{
  "num_hidden_layers": 9,
  "rope_theta": 10000.0,
  "learning_rate": 0.0067,
  "lr_head": 0.0087
}
Each number is 128 + 32 x the weight over its row's rms, rounded and kept within 0 to 255. Layers, rows and columns count from 0. Numbers have three digits each. The size before them is the row's rms in percent of the matrix's.

# layer 3 attention value, 128x128, rms 0.215, rows 80-127, columns 0-127
103:084136107100078164100091123116115096157139142074118158093182104114086110116117163197121111140090124120195140083143169065144114149110160095159180076122098138115128156084117094054151116077115095160104113142060153091175157141167201077094050061162076140125105126094123159111130140109125138118112135143139126128180125165105098148138119139102131135151127101050135104134097167173111098160131
100:162121117105086088081165151147087169077182087096080135131112170139134143113157148139152105089119125164140161165075070160063125121071097098150151163131157135149139125120121133137124113150154171150138118136158107099082044082082113133145156068146108055116139150124143132067101110131080173196059143126131078097158117138120067153128146113157150157123137109121093135195199127100103168120120
111:101144213120156146165133121166093080147089171108121125141140124086096062131140147189143152064153133139109119121093101166128144079124160176067039151148159085109087080122130120064152080137122173146132147152159121150189049083174118092098113160165105114142164090154171106111151092116138103142148186149082125143186150130105114118126160137134154112148132149182080138122140130129153081130112
093:183141168134141181162117097094123098192090129142096125128110103079087125152118149140173149147158116157089118134102166058067188169198165121163109097062194147141123159137123135128087148119132154168140116101142163150159124113082092082070196102167129095137170120148106134074202171118170119141098128099151101132096034156116180123107161157128125129136086100135121127124103104137143135158133
088:150107136103121216124134097125136188094116125149134089183148135164095144119160167109128145112157119072120173152142124183149044151091167098178159130134117138077104075155152130103066126121156157142168157150084165099159114134097115174168118148124100145150131116174144138155135111116110104128136134108108065165101105077162111036139075054120130112156154145102095108102195115172183144136170
096:115083167187102174169160115123116098068122125175124141123072168051139135151121176136093114189128093141104099179146171125162073153123096097171124123105133174138137098111131128117125100173083151121149124165164073103098106100139136174114115108140138041168130118119187089043158134100117076095080144152153127185117116123172089117171120144128108141068152115115179142140125106103185158110120
091:154136129131097174080137108129110170151137109051146158101086099073111199152162146108103162082137160128154150119097103140109114138129078098083227092176189124147096067171132098132152037155181123174105114178113136127143167124086135128094078107089100179141093138134126108128133126127135138100166136118131157180101137140084174134161143139142139093177125132186134168157135090112170146114176
090:125125106133128125127193134110120136106102097154100119127096111105066115138160097088105108172091104182154120130155168131137112149128149187146112157104164118203160107053105122142160115111109098086176115127102060161121175128160065087079122151096101091115168138123134161147185148116113068173174158069170155124129156097116132119127156179147148134070159044091132056136166170121150145169136
097:062144170093122160158095091060076142120140129181104129130143141148119145123129101077111094118079139111134135047067107155110172147138113139132136112093104152177136102143149034084116106155137121118074096153119081133140115113111071118146107118084112111134120156109151088138205155170088091129180147175106103173135132109089097078176086125127133084143076081122055151159141143123108139117069
096:120110139112141116176174190108120140020132166130143108117134152082061164071135114139070111103169157146112156118151153119163196081123075181133122061091109152110079154137113106060109087111168137154119156152090069108086103114078159133096175154129133156088149112162157150136166107146128151114088055125110166100127062146111120163116190106123122100144134149140113161125131149109142100105103
096:143094126130154178097177199107104153149143112102075130142104142169165099139134098077122140106149169113119125143157125108046121114121135101085048072141129148185094134151145148079088098105189143120072190104136102104171101126128093120170154162096121119139162171080148097097110153091121117114091151091170132125129146092145051079100085155201112125108100114114132091142113099205125134151099
102:150136111107123129185147123152158117112133151105140069095102150122109087180177131145144078083088068090153229126093142153098096135178057103079100173145088056121093130086086173108140129104159135151163130175140179131144105102104113116110109105118144141168169140147085095147147098088163067128108122167159140122097102143140138126098139090146139077107151143136107098183077072085140167078113
100:192131099104132153170154117075157077101123177167138143132163149158132096067160122151133166105141068187093157092158115104086159111103126171081115127108113128138191145085093124090130152185184139111109139151162182143131137171108191103161124148088150061091149170141169118104096154131140160108137078107166118148143047113106124140086085079132186123167107195138118120176139122104144148148101
103:129135127036134122184148106128182145079135106151135114101147156067103171142146131138106120144146169091146135143138120125136134091111127093105042155176091140093152147100123230127139071137130094115102074135094189154139162183123132067144160121079107134147135142162132130096103101047166098086086146119081124169102173131144131133167123183122086126147138145156093132182140145082140095155176
089:105102080133109122128096182128143141156109083139184100065107100117120124159176178154160103134149214084150139143185129159096125128158079108137143138150106127160068062119114109113157103114109141175150095107144116111097086098108071151077145125093104176122072134134169141113133174121104074111148119125105133101111146136163128118116125204106152203141110154093045148179172176167104101171125
099:134109131160092183149119176115084114084151110119164137112166140092119134088161123098114120160115121078119109106159135134135121050127169205133122144143115142141151089170127154165168090052172119049173152129140118087098108181156091151099123121153139144068156097123066167082159165172118151167143162062139099111151083130189073129120135141093099090142104110157084161104110144158174096082142
094:113140192105096109057195181131121089085107051161136162120133193156100120125123126064123136165171134158085130032133119154117186102119082090117131025135146120098151074153103142137130141118150133134149123105159144099128150128140109072127160145138096146126178141108128134119090157083140138145133195129094151174097120191140078084190124128178107139147095168156129134106145111103130121140131
096:148113102175106147152143171164087112078128103045146121151076130097133167167087135104133164068049181185169140116082111099103149167159175103130162127168121168100112095131145104123145106106090116088150092112134073144130084114082164135071187137112156138158139149077134169158123103098115139070135094102151130153120108122118135116163112140155119155109124187038123119112085128049128135085147
094:121127153146114175116136144135142124086154109110133146167112169120154142096082154109092197098158113156136155104114133170208139088139166142107039152142125058161227135062144123128096139107064134126095128146096106127135168169142135170145104133167164106201104115130156149120181129149141120132193113113091113149143139157152084134141148155112179094107053100110096123158145121158078127111200
092:113129152110098208105126157119133159091109139132104126086126105091147111207151146132063096121156125146150140061131198131124162084109114143170110160151102155145121122165118144186096131179069154094100204162081156099098152150148117124150134092071149145174114104086179123128142035154120188106096116130126109146162141087159120124102063120101163072187106118120085124133120154160157104120149
097:130137122127141151120097118170094136171081149086108151089136143092109156093135079165128112128142115149122127201089145178140106138136144194119172058138137101106066156118109114145148156241135148039117113157134142151064110101113123126128075115139086114147165157085109155109151159134134136132099081161124151127146095119092080130124141135054107199154219114099172144142124118177101129131148
097:100100138157162118101096129148096154153153107165133120123133110152089139152081156217089130167115207126108153149111092147096168099091155174159127140106160131092133066149104115066128120153152115133108119127146143096125153146179099078129073103086145173178093089134087137144110107171130094183158109149173116112183133151044134131128088150140134040091164142077140085155172130122143061128094
103:100184158160147077070094088123176093181128097173181165137164148121113151120086154145110095123150206168177126129099129119101235136112131134103167141116122143151112117151106148092114089158116101152141157191089157121100161191138115100111124132201106112169095120139102113109158149105159131017106059144104122109140160132164123135113173146118111136151127127139107119108093103083162100173132
096:092082088139182120101101187114115104082098102119147153105094131219098076157157063105181185097119130145137160172153159148170191128116126118118144091121151171146149112130083115123085124151167196120116165095111146127094124130156153062170077154177157054142146142101133144125111114122120163080157140131181068102158152082111198092121162135102127162142098160128089130100147126139132111088125
094:147098120132143133199139120066132160141142116096110135124114071114135128100114202153147130119097099102172088124134142085141157179095085148107144147131161148106215124161174165062124107020165123109106174172183142097109091086134126081106089144155089114143128192133118113157107100196128104152136104103099149100082122082118070141113102184135118134119162146117126131182141170147132161088162
093:141131144113084130145094150089124053106087135093166118108086125160064170149196094088087147116101143098124133104088088178149158149167079091113181119083168110068111114108175106155104192154130157156108158171140058107153181135138135118153074087091134150161169126112125105111090097133126090110093150104120125120068137079141094138150107171101120093125112183083146206142124149140101080123108
102:124117106181082176103175063089017143095137122121151113101148104112147092150127104113082149158105148136052186163126166134109119154090110138153114121117152105110183115122096067076114099094145100132123147144168121082155124116158103177122086123113105125075190149128156164143124092079109111072135118132114075076156174116124122165143108154145109202130126098189086138151126060136108131108152
092:076137105188133119147142132054131084093113112116100209150152105113143151191132146095143119145133170126048162094153094142136130091140132174184089133113091194105131099128138109134095121169119120206176160121121142143168149156177105091114118113143122150156131074174164137141075109103098106069074128087132158106123139090150106103158176100188214103128110110115129156133083110089135141103095
096:181073069165131105131095108100144083106100153171136108105120114122151146116140162131098092150082176132142097178092103202138185134065149106143114067107122112130136115201137150155128112140089152133096077181116098143128087195198117115168119138093075154116105134107127138113085206100117140116089086131172136160130152173187148138114115108129168112105164110116102178122101125152123069099193
099:116107110154137181133138102101117101107143148055125145140163132043138197134094080054089138103117155188103094129138126090067088087153069109078152125168155084160092145165092138122174145086175163091091125103093121105103112162098086093119129115160145117142090128142117135118089110101091107134098140178103081075141110144095142153136102164142177220150066122105130124152101154158156144120146
100:155157096133131111106079108162034155119026164120159137187088117150201150112148172070154137138132167053099145150112165149103131146071139119102130117152166157138137143124152083163171165120106071098129137148104100134060161168142140089137146146197095150184172136146128126168121098121135117106128133098096154120163160152119092133095099141113159128120102084077119098148075158106184134157145
106:084072114177123161128105137096072193093113152122113143102180142152103096180118142123130074147153175088116113121138125184205182168149090148112182101177124114139160176142132168174125130134102142130149096100094063097144156141126128167093139136117089138147161121105129144101097112078122114113204119208075116159123163121138058212115127157131150139088150124099156127142156169107172116105104
107:123151122140099193115114146069087104124163129132139142116090100115156121162183109093171157110114110087119188162097106070183171112116135134103135159107133117151101141114109113132115142162173186130106171130166155097127134144121167124102138210168160152104114176081090088147154085162114151184186238181121102156107117158105078085140124079121105145109127139094153042163116149121127126144101
097:159131168131147152175133164173106067097071149110148163090110107139141152115065153140166127126117074117154170118143136165106157109113164174167143155191150121177129177085167128161178117065140102090123133104128094159098189095115123109142124093107118082097125109116175132163114141092129083091111077107119104116173165083130186166200165114132165111114155078178163122155084166168180115079133
098:082158162156104161149094114117141176140139111101134126147143168115119101132139090158117135140138125106095130108168124092102104068100170119154163158169176161188153155143219122073110076142093186121089064168193100102132122064153171149137064144120111134100107127161099184161082133121161135134122102111163191122126099118141097110066111128106072096144174120143123170165174111142094095096186
106:046119103136221179158186148106088099115075103156140139128106160129121108151146130140112127131149126159137125108134128138079162139064093082071147108143182112085122079121120115071152115184093116106115128094159120105084108155159113100109143119123109180132078085169114115126069090152110111122131089153098120144051076168145129190114166060127147114106159123114168079101133132098094156151063
086:081060141107121165105093124052124190121177136066155210133147097187160112155118165126161172167159196137133084096121147132124075144102101142119109167083089144137156117097140123067125115186111127159165092213130119092099107131142119117105098143128187138148130135092122135154155126113158054128102133106141130183109143108156137153083124161084147121097143092095165143114082123128158168072117
100:132137152157092096165077196104149082109138116111124144092159182119145140122146113119183155102109102109086113098117134085116126204131099136092132079156131152164102109120077190109147135122114127140176146135090086110069116129100158172148126092127182177066130133078091149119139078151154160030118112162160113173141138169116089101171136102126131126179132154166147133170139183096149185088066
104:137116124158190137125158171164123127118099169075112064138161092108186098139096171186152155155118130069118098107192108072116147141131081137125150137190152121097131147096078062144153106080211109139115134136102128072162148143132166176162118156166174040099126132153130112142132106127140083084114165133125072139142135162127131174157131154102063125094151106141101178123142135066124098156138
091:174114126105146114087106149105113133144088158147174079155148132165134120057071105107145154143107123113154151135131144153129107108072109059137104148228122154134094177134080190106155093152153121165101137143125107080089115171165080137096191161158135117166108122107165143227121193149111166137155160067144164121089137117126138143156154165122117158151173122156136068106132069139104086118124
096:101138139119164153180102103160087090109143118187185160083126102111144129094172126179150155120126135152115175123129067119073110159111130124098121092116132114154122174097140136163081138127116153128054134123184151113131163115206095135050085122143111166139138129105131192130144120134144090145093137146133051149131135185148155126128191090063100063080156147143111148147176172111124106201089
095:072080110210160100206133181103125161102096137150128141127110174107099117091142130152105121138143124097073152151146147138127092122079135179070119090135152093133098120086108080103100179149175064150138104155049121154093099150080104083098057144112150107165138124108126175128129190128149114174169153064160085127151083125115150155142121109111102173128107075142115091130132080175114111134130
096:097137107134125125117176181119072123130058158123078121070134075136105070122180067114107133116156053115167121123120109163141095110180062192141122137156159087101158130133135104085099118106182096108105131150153149169110072108104119126183125126128152150143082127153108132135200158140114098164091210108123159173077105135149088161134180083074138142180115133147097128112140134084104144155141
093:158130116150005097105156113130113134115095133157160177149110119096093132136127101066107118126148095147114145159166119139121171127077111125032136124144183098213124124170132114157125079148123150141151134144130156079197113138157097095126111115195179146115125161141136135061094143146110079094115078108113135141202072140134138110130201119130112133084139126125100122128109101136186133124064
114:130149161090143116128110146056110066109036185140129138078178083147121166166098176131077175116141165171118130111192111114112124125108156067046153135096104080143090108095163190084207108164111101153138093192128136089158176127105105153120145096130106130122121101136146112100162133133149114152119131160125099115184127138110055175134143102137096095122127111122102099144078104164121115116147
096:093121102089096145102031095093120105168113131169140155140133191096143087151131154135099103117156155149119092123106112144131120134139170145144061152160111130170027133141189140137089118090122105110114060161165122109136168097103101151126085176123152143099088107188234120162129168144128156112109081098131110195165125131134105168115111130171131088146119130113113100078102148094182110115158
099:111107105140110093088103101145177097076134068139085135164155135153046096180141142076061103120113152121127120154161155174150113119089174127127147146132122118066155082160093128158135146134102090127151118141140125140199109184143132174125145187130105163164157165124111120116166142148110196142127141126090119165111121119138140171107065082222103059140088138119145185118141096193132083124108
097:123143139128140122130103126135128141099212162125149150065189137121145155204073147135162127132123103118135102114132085157144135151159145052161075117118151099151171138117145149135136111153131142133122152163127191093181092052159162146104097131158108185128168157103139110156158060113085094095208108117099118118085069106113144123127104155177135132155182096054113160120073186136112149156098
# layer 3 attention output (transposed), 128x128, rms 0.203, rows 80-127, columns 0-127
105:113160149083142117156142117074166143106119132115111110162172082116169139113124103022105101145114140078173174112204137152093114141111161124204156170094204118112082170120108101130099112106096212152172174128107140136133121125179143144172114096124109097163133098147150129146092134113130131087120126130132114171167092056083164111156130107130102140138107083173155087135134136040163121102125
096:106147140111096109140144138078101099107085194104120146117123082112138129138174144182078145101121105133092072124077113107208116200116134175153083117117127185133139151150177105146121190111153090171075184156136174089128079159160143177088142155112160099102143136146115099095126123152131208146110154104143186125137130116115101182140148072150102115107163129136092116084109080169164179086169
109:146187103164118122084121097140142090139118154097154106119153156099130164106136073146126144145158108127123097151152144065111101119107177125161012092163134161159145176084108127104045097061066110086145135138080127153110132148103168101161138135090155151142132149104164171100106044154135133122117115152148128080077089191129124124179117096146121153107077089119154086108153121098105106168084
091:170173113070063089090140125041110117114113132075159171094102120151078179148105174114129131121147128095112198088162163143111112177115160129096104119127114139111073106187095064126093160151151122098147092105130179095135169103144161086163136071157132071067154135124142128124135157129153137108098090117147100100065136142133184172111100148123163131122056133154149147117155122149080102162078
088:091130108167117189139144108167118090133107118082048168086161084112150094093144112115110099120185153146072123110137127062113116208121138140136196094159065094136154101080054081138061134159093139114153157139166176166139110127136120119075099189152088143107110112102145131126159149138106133139170121112182135158116093122109130111109128126113138129128093077051149192152115120113113124064147
095:141141108096097082087101114130083118124098087113136179118151099195147150160154189166205118103115120170111132135134144169137157172155086176155165194133138104123093134080131159111109061102168156097103156174134110092160112152163131100081099149116150132140127107091188084100124137114147143120150126149168154161078099159050135146130144139130223140105156115113133062159123100171112182139184
096:164151055122084126131142208216112077115089115151112147131145123101088159150118117123159118127106127062098120128155175079147133129118087126138123115054081135147123089065131109140168113123089132144104092160165131178115164114168127159158168121198131119136110173134121070161112133121134195115110147135123201100157149106088155080167068082126097111150182117157144082138089114140185106137124
090:146110125154129158134132152112162070139091088139163118122137128214130119134165148148164185163125131088135148133105136175136173114107102083125105134149182148090133151107097131167109070132149134142123104214183113112084134126118126098109200097095066141092116118142114068130116194178116143136101103084127098181143066085097108148127166104147198168088157125139173126078125139082107050125101
093:142119056170133165087126093121151071115057126169138097094079111162102103108203119144163143083163127074190165186139105121112155159108133153162087114107102185133133116167141121106161190156154116133113126142135118183115089086136154096073124099090137083204080153170140150132087106140083090126115171102154102154130129091127109085097126078139103183107158164128095065130141095115119123134160
092:118133071164151098160139102111154118132137134089099129064156159133151098142107126136156087157140123111105202142160130107173063123071157067094142146178157111124131116141155115120090157126149113103114082129110139181147150217118104134151120123180147110221146152146191126142064114137100204134125177170128112153078163087101125109113147121142143103134182131162105162076122096156129132198071
099:140156141077136154129120121156111150164129145138134146087161121139122121180131098189117134088123193176100119157092155144141171157110142099142091120116163123059113061156208057130072170151133111112137154071152179178145111105088110121128127078150164127090116154144143112106143138154140060139128071112140109137119078144133086152070119052133189140120147132167069138170108132077182091084129
101:132081155106139124101090134121180118136103110121157155133115153139098133163104141157115157129102116092117146158161150103225170190101106151147115111168150143164157186073101112094053139110122158122163082116151111072156200104141081065117100192159133136143153182172076113092176110120158159166147128163102140107137135212168114164119097105111088184128152112150123108107070131164153129095139
099:138081129130139142137133141151155090101152132170153112049129127069170113167148127122118073077164151137121142124175101113130135156145148092138116108121122160116179161186144172144143179136161138097118091068137108134160160169136105147143139144074138128068088159127113104000205128114129168137121142078077098155086107151074124110126111182123124129100089147194113148087117155142151178153106
095:128135077112205172118161100107134207176136117154104174132158092096058150120141135098171151120110144126127078087158109162148118128094089050187137176196169144123136094099115096139145142146131110128164147101116124182104124143130076094140123148111114157120102133124086135059113068145152117198160144147118130122098173121120135147162096181100152142120128047134181095088085150172160109165113
088:135160142118111105141132090146165114108090139103159109148144152128064068138110133120135142163155083132107075113154098159118131113145100145132113141101142152100105062078173079091074121077154094117157096155223083158089130080178169125132143158175118145159134088103117118139085159119133154156128086109198115161119157066129175157099130046141076109112170052154181166094107105121100134135132
098:103095099156124171180097108066085159079140138076113157156119092102163112122171118116154117126081127094153172131153095088146105043120201143102142098103100145084091081125138135134130119115171101114129082151179151153124116123094160098102147115086129133116165204128137121122119086089167141150101066184099108147124063145144063121114131104199180140144159153054119149117098153150110158159088
090:167099097137129166126120145096135185159080119129144154122150068148075142145162141132088141177124142151114094113143183068096064077145109091210126099121085115090136132197170109080144137173148077090108111133106168090150130092120083098149121107099155145153090172131140094115129074150144183073197111138173171150115135092168099161121154127126131136131166105078084132150160150100171189141106
101:142178118128089083166116065124082119114144107120091154104150124148092138134128131194128117099092118102093079129130129122171121120147060149091135143066133106071163117147165173148114141111131199127110106166146109122187119120143094129167167124164122134184104108174088114163089190142103138102097173085162211153105128152151164145099120152181137111150048140143139045112142097173143138071095
087:116124156107139209113122144079148136091179149178086127097129120208126100099126088147139128127083124174134142133135094066115131117112101098164047163116087136110180185137056126133154106119159110094125129160152133146105105132130164124078099095121101142128093120129168081058116101151147091177121157152097196113115065084112132115171166187114092126133138069171120125184132088100089082130120
097:140139123204119187143166098160100173063106137054054179126134130106113113122203076154115092137079167118104162129121084179094204135121146127201144158145146113131159099122143094174093119139106134118142113111123108171102120112139109129134067094133169104182140181135178093099156108064101098091138157121135142104162108117125163174171135154124139119126166098122132168139069134148079082135122
091:152159128131123127109152136103167034150129127115117129158109125076150143134174137113110101160121128229083135137110080152084141136120159165067103120094137123111147126100135163119125093092116216147095161174115129093107112148213161122173178159105168110103154117143082180164148114193102140124103125097067116099155151079133103097149084114091154115119163155146119110199102093134123158192101
095:174175173112115186119186128157130105139079093099173130182085158070103065101135125098085122185121180050143099159094105088120120188088105135145137127111062101121210135095171118128142090110094154201116132120088110158148121106139200102099147057085131145148155149123181162142128133093131117145082135157110091169138125131110141080123147147123109139125141070137112150143162107121146157111126
101:179102125062121114154199166084151124111148135089072106123133120092059108095123056111098112149123132085188094109142157140041132103110114125150098219151116170112112160082117168145172163117104137080164165094129121155107130106164101126168125073175136072140147129099097104145087094098122147127153129162136086201118157142156163101158114142160142143129144095148144126140094087139057150109116
092:115108136122136145147111141151095150135180108163151082122146133079115094105180159110071066137147136121036136143092141097052123138137131142094110157103173133095098128218124134208115085123084151090133157112098128126154168175129153201157177148105152128121132178154135094112173120140133070148097175139193108165141141135175129142054146093158123092100135098126154117110144104165092086090127
094:108187150103164133161139131141108083132177075187117129107217148094188139148119139132158122090129121093098164120131095185168120141149138108133128146110072171110093128128124109075091155136081137152124059184114126091113104162131165101122116126139134094078110165102046153112121112065101107086108115153140157136142109157103128137089143123117121177155165024128089138086123082099178070108142
092:104120154122112165115101131113147155080100132150143114159138127126093123170182190109137079095205115145088136135165100126136182159163088116071112097054098143114193101152142142051107111070105105132187139139083180149145168176169123092112159172136144120148133139132140117166093083178151135076187166118163127129190147141121142111145125147112120137200187127120154087104090131107178091099141
094:148088044112133091116150142164179118156076130168059133054135080128160179111168145118100093150051177149098132112102136148095143122154148169162099066116160089198125103103141155101126101100110121123113130157169163150134182163102194098065152087147136096143123150149128159094084150110133121187166109175127159173140096126146121135126139104193164129134166076151137108102147142073137132118120
094:138153116141114139169095166180167201166134141080100093142149127153128157074156140124132138099144167107130038112136122106116119169136127090136089115139115061175127080114094140068124142094080093063152136115132100098149118134102115123145111105122128091155120105145214092186096134051126187103129111089155128209154093187132139131148163145145124173135161131129175165166174176159104142136098
099:155109104163140143121143125128161141181194110143093139150088110133154151115188164096106152148154144108187141145095169092125157167217126159078146151111142177042159106096193134112160156058135162118109157109194123172084163125106115164115109118113143155092125122130149157108105113101151150081126053114127115180126183151058125126182155131097086107099162131110119166128079101166113154140158
092:152156166098135099116103112143176145138123150134093153134171122102123120147129132135126158096120130081085185091127185119117190061193150116176028119088160105090181107064100067127190158163136125129145141116110148100192110145133160157077141100131113130148139198121105119132121117099152149152126132136145130104106144082137143144100123079155128109205114173144166151160073084109147199177116
097:170130150159151147189160135134136083108104098079052112180178127144109129149109176116145144100158174170132150096140173170112101123136135147110079087152138137057123118129158159102153066102114145157097170106151139175118106124082154106152078072146100092107111158150078119126090095157118142133083180120118153138155148136090105162170125102157166189186130112132167168155102198136069099067172
103:130173092138196101141114116088180162144136098153114126147122177121170145107141135133116167102048147193130166140106055141090044116128074164126092107128133171086158102095107170123161085096120164153135125188145097158183155151185127079128121093124176159155091109166193127131154099148104190113154184153109086153128165127129094124141144088117104129156171134118152162127119139155104125110201
101:083103105124112118138097109180107079098103153164181094093176150129143123093157165181092163097168165158136142129122037109127141128127117125147140131150151118093125159164106090081124078129126133171164129110146112132172163085148168130174090103116098119108132214121187166093138117147135137138090167140200144093180093160122097098093099115147153146081110207099171117171134086147128127045113
094:138154147189096140127183074131142191103152047098115091142132097179140153108170139138130083143093108101134162156118217112148144100154145136116079153170130188148107114093067106099091125098187115158113089121080123119121135138174173196116177178147112184099091096178084065147143139120100109105127132152055118145155113130108107129155080142131175190130119132091136127118112129116102097124140
090:131154125101170124150072148132143120145172104138107181117155100100172121160155110057113095137137137156129093209155057116149154120096129140137167079136098123149118106116115119105113159066130077128091155127152123154118122124104168131154189123126122147149114099070155140139109201102107137086124164162045125082149103061045133125100121097154141119109105067150059071147148084194146144114150
102:081153137102132151093160075177144129122133066112169150128130199127099187129084125090105152204197069189155152187131150106090127178120133109170163112123130121139184128091134122083170122112124118133071130119125099107192093123072179141161113101115117155159144194138168132105145108111107244118177132127125138181110122151124160159141137093140137112159099085130112152129135114128114157118161
098:093140159120142102120109169124171075186134129115122139144140155129118129082133115144162111131159154125109122095135077127112156146077119178213113132136110104138120082134110058060188140089099183102083130133118095119147147176141103113133108054150067138083143090106162118116110163133114141115164121155092155177122085157114201089096161050133073215103148095107144115136069105117113129100105
100:110071094133125112133131134128082177078108138078138114134129148168117118160131120087158083115138161153122140179152103148131106099142097181069108148144122107139094112127157114143106136126137120132171083166161119091188074188159104172184080156137143119144138190180132094049091139120108130117181185129107083156115118114125111074077083118202074145136092198117085082078106136142151125178128
100:110130108130167099092119144135111165122126145115160112125156142129138133091059109118112145110079174096107165105119149175146039061099149160148150157058114127132058137102150168071139123140157133136183130088120086107142128226111160129117122143147101209149146169098137121150125150124116139180127193188138136114173091169134144197190127122066157151130087096161152090090139123108125119110154
089:061140118150144131142145153139143110133187147169109103130161088115123166215118121095128139185100151122077071168071166083108090102135114108158158152134118139112119128135145113067104134161125176175068077104103102164073097121088104150140149125111084127096099103122107126091137161137176113187094146118095112098103172139155151175169094107163162115113163146099106199132147085120059165064090
095:100099098130148122086147090152129171135142086037210130113188121124086108075145134134131139103145126160149154133155105140102100175143145097141184093112141182106181164128140113140119052085134115126144121103100059164105179103136194141125126206092072120109190122166177138127092159125096119147171089150107147136162160079148111150158089100135086161148107119123122140131128043146151127118151
087:124106135169095128114161089125184121143164111160133117139096137153118075151092223053119141145155109166092136098088134089070103135093165098109096137102151081136124117148141109180111160047133214127093150132140071134121139113154142088044132169076091174106111158091141084101123132145125151101137143121139137145136126113114091106097104049144181144086127169178147176153145140131140092128089
093:098166124125189095149091161115127066155155142173130113133109172172120127138117147175111149133229050100098168120142094072121112120147129145139139054109115130228113132145128104154111164128137147131085124159154122130111091147146118143145144167104127152144146187190136136141187103118151124099142110109126157086163076154187087137205132138089152110136211115125143124134079085108160112138088
093:057057086138134128147112161072104112158101118128123131146121164114117142171147143128163169096119130119132090068186177094124126134126082141177072180104182136097140163141151143132132128102157081070117107189112143162158195124074173191109118105161182101097155146129144085167162128108102122125107114184148092164146107170128148110151045114198178099157154147136091130166138115120119146145159
109:116091133123133097063098101084158102137138146102103110200135125146116147220108114134108105176108143118177140145184089140086168157111162191211117145115105127106120119120076151128091141093114143161198109083089138161150143180115185154078130082122126150118119095123099147135133107100149239124166160124121138195140183107124115095141102143127142113136143127115124129156111109058148111153068
090:151165068147163110113152082165114083157111108121069110162116126072112110153174122151129186112159120145125099159210139139122141145110144159152116157152114138129107128112165125147128170094105089107123074112189149161145130085119143147098118085169105152160181051082139128129108131104159087098148166139050095124076097130030136165144107181133139117146102211082086161114115149143127107114088
099:122069113163162130154096173120108151116136182152033176132070151064126124113104088125156200141099137130120149104136098108070109154172156132104193168146080109045148128127145133183104104070160128143096149108124171153110156083087065116078128110128171111153115123119167093164112110108168127128173111086190139145148132142108144099136186125097136145090120134090165102141182132114163130141089
096:147112123117139118160125118096214109165150132105109086059116163083176168130143122163165163151071145103121127155131092115125102176127094118141034126095125047105129111100113139127124128205118125132146114155121135136082141094132136104170117133171127093110180091130127194122131102073074126171156126118164152147141081149092180130139121077076066189148067120112141059139117135171138106114153
# layer 3 MLP gate, 320x128, rms 0.23, rows 0-4, columns 0-127
101:111165079171085149149063106137175087134189171101125153190185114127138095083124130129119023153103075158144081158123118181196140197137161098089135160182084135145127093133087121135119164173049126165119126100149171134138166101160132136103095138144143132144148148151113180161132072153147078182153119167087097148098152122138136126115099135125137099122118087121136170105122137118091129169136
098:153134105038119105109141067162158100106110079128145127093087075116209099132102127148093113125186163138159159124126181097096177142164121118181089106064126123134084143152121136134106101155143145161078142142164142223106125137102134083102108112140132085088125112132132100140160072145120140153102140137200114132110155204138175138139112159116168099069139116160120085119142171140186086081128
095:151056127098126151112098150136138126127191161139132137152108165140184098146173117122057120163127107077115117090091129009112121172178119177057130077116098163139112063084115122153093106101172141150118199138119095109072083114086160113154095132129143154108159131130145132122190125135154128124110126133125098147138169104137094106142061130109179129114077120205145110134090161094136139112100
101:102076125098093126165131081124133109144116090117059102109127170146138162204119179160155128178080162144160181140143171118095183168119151100157087168076154201072113135096105145149084109125153113176166151145132103207127061114041131129122135117154102109100103151105140089121165066149136139145101114111170084183140155161137110107171123137148107119083136108120135135182121155146141162166128
097:104142152147150109111152185148092085170079118110092169084118131125119148119170089086215127120121142106177136093162109111182132112135142044196163114154096090160140110092125119132181093145127105113146113120135113125133179125117139171101106174149178127127113111131124180118130088153157076130110086174155194085130096200103132202160122073196119130126118136116176149084117097118120102133062
# layer 3 MLP up, 320x128, rms 0.216, rows 0-3, columns 0-127
103:143145056083103128074196111114117110049138074146137117120121157124100123103087103145074150101058088106159157139100155142069092103171158118079126108199166115162083125083149134210114124134097075147177120182163188137162149132133130165124110146133082103094095102126125126097110120104116128126115134165120135127128102130155112156123148124156056122060135130181177127097140179094159085124117
102:142085062087108148154093116140170166145151107116137141201061139186153131137199114144097132137158153183214166060172122127123161123168071096136176109157161174135119117165166152102161156144086163142147138126172096149132099121169179084097111085143159132100135113134153110086132113120103132127123129174155081107188106127139149164100104085104151137142170105183127132130089117131102051096135
097:117078095088148150140119110138170135148149139155131156128111135123150152127168071170108129079164180139125132138093119155171087173108152060187206159125138142185101168142152113140158126194165149125082165053096054111121123109144149103074141138157134117134120109116122171136097106120106160171118154108081062153133090187092083132053165172093133115106166133102070167110113140125103100100109
103:201098121114126171113108118096170163094101148129134084210115125122103163085139106139148189111115108114139116085122048108113157129107082133121100152140138171055132099107125133149094127109187073148146116224093112092114123135142107161123168139133130109110088137102097110196137108147053151079144112109095088143172148164197162079104173107166122104121134144148103147072187143113144128160117
# layer 3 MLP down (transposed), 320x128, rms 0.214, rows 0-3, columns 0-127
100:196123149135111116146148154165128088135144132118111100119169072120107106115108103108124117204126108114137134128145088095067121140153153161143138106088094114129110146172104058141100055133087128085072138131159123176081134067150113064134104086189162109098105106107183135095137139148056118080135095102157086104128169092116102126137135057169109136172128113108056178163144132177085161165150
098:132111126144156119086110153091080085143110181129093135072132092127073098142103118143156124110110087094131157157088097161160098156128139125096139120175151106179113129067150073182107081115128121145171183127069092125102156115112092143160137121169194161147119221125141085147091150152116092131122123142074164144080128082078110086181068147107069161192137128097110113151131121174096171150113
096:131096147086127109129117218122084105116119116139142153163105095144148120198104136106085096120069112119138137144145117164086139123128074094096088155079180090074090121088099095116137135092097110113159133138070128076149169165138168126121127146141138157116152174131093104139128139113153115153125090108123120071088206122137116141163174037119086136072092137217118151100138094151144078129063
093:124149179140086114098061128116112106096135110183149178139167173163151113122095086169124137115136112105132170154128111116125109079145101177177132036150168145152107135171103130074084088167080153098168107138074205157066109185149103106129132132117133141081160208133151155077143147155134098155158141157130164155130091080180142159121106153178130132180107107131143149146089170170104143121138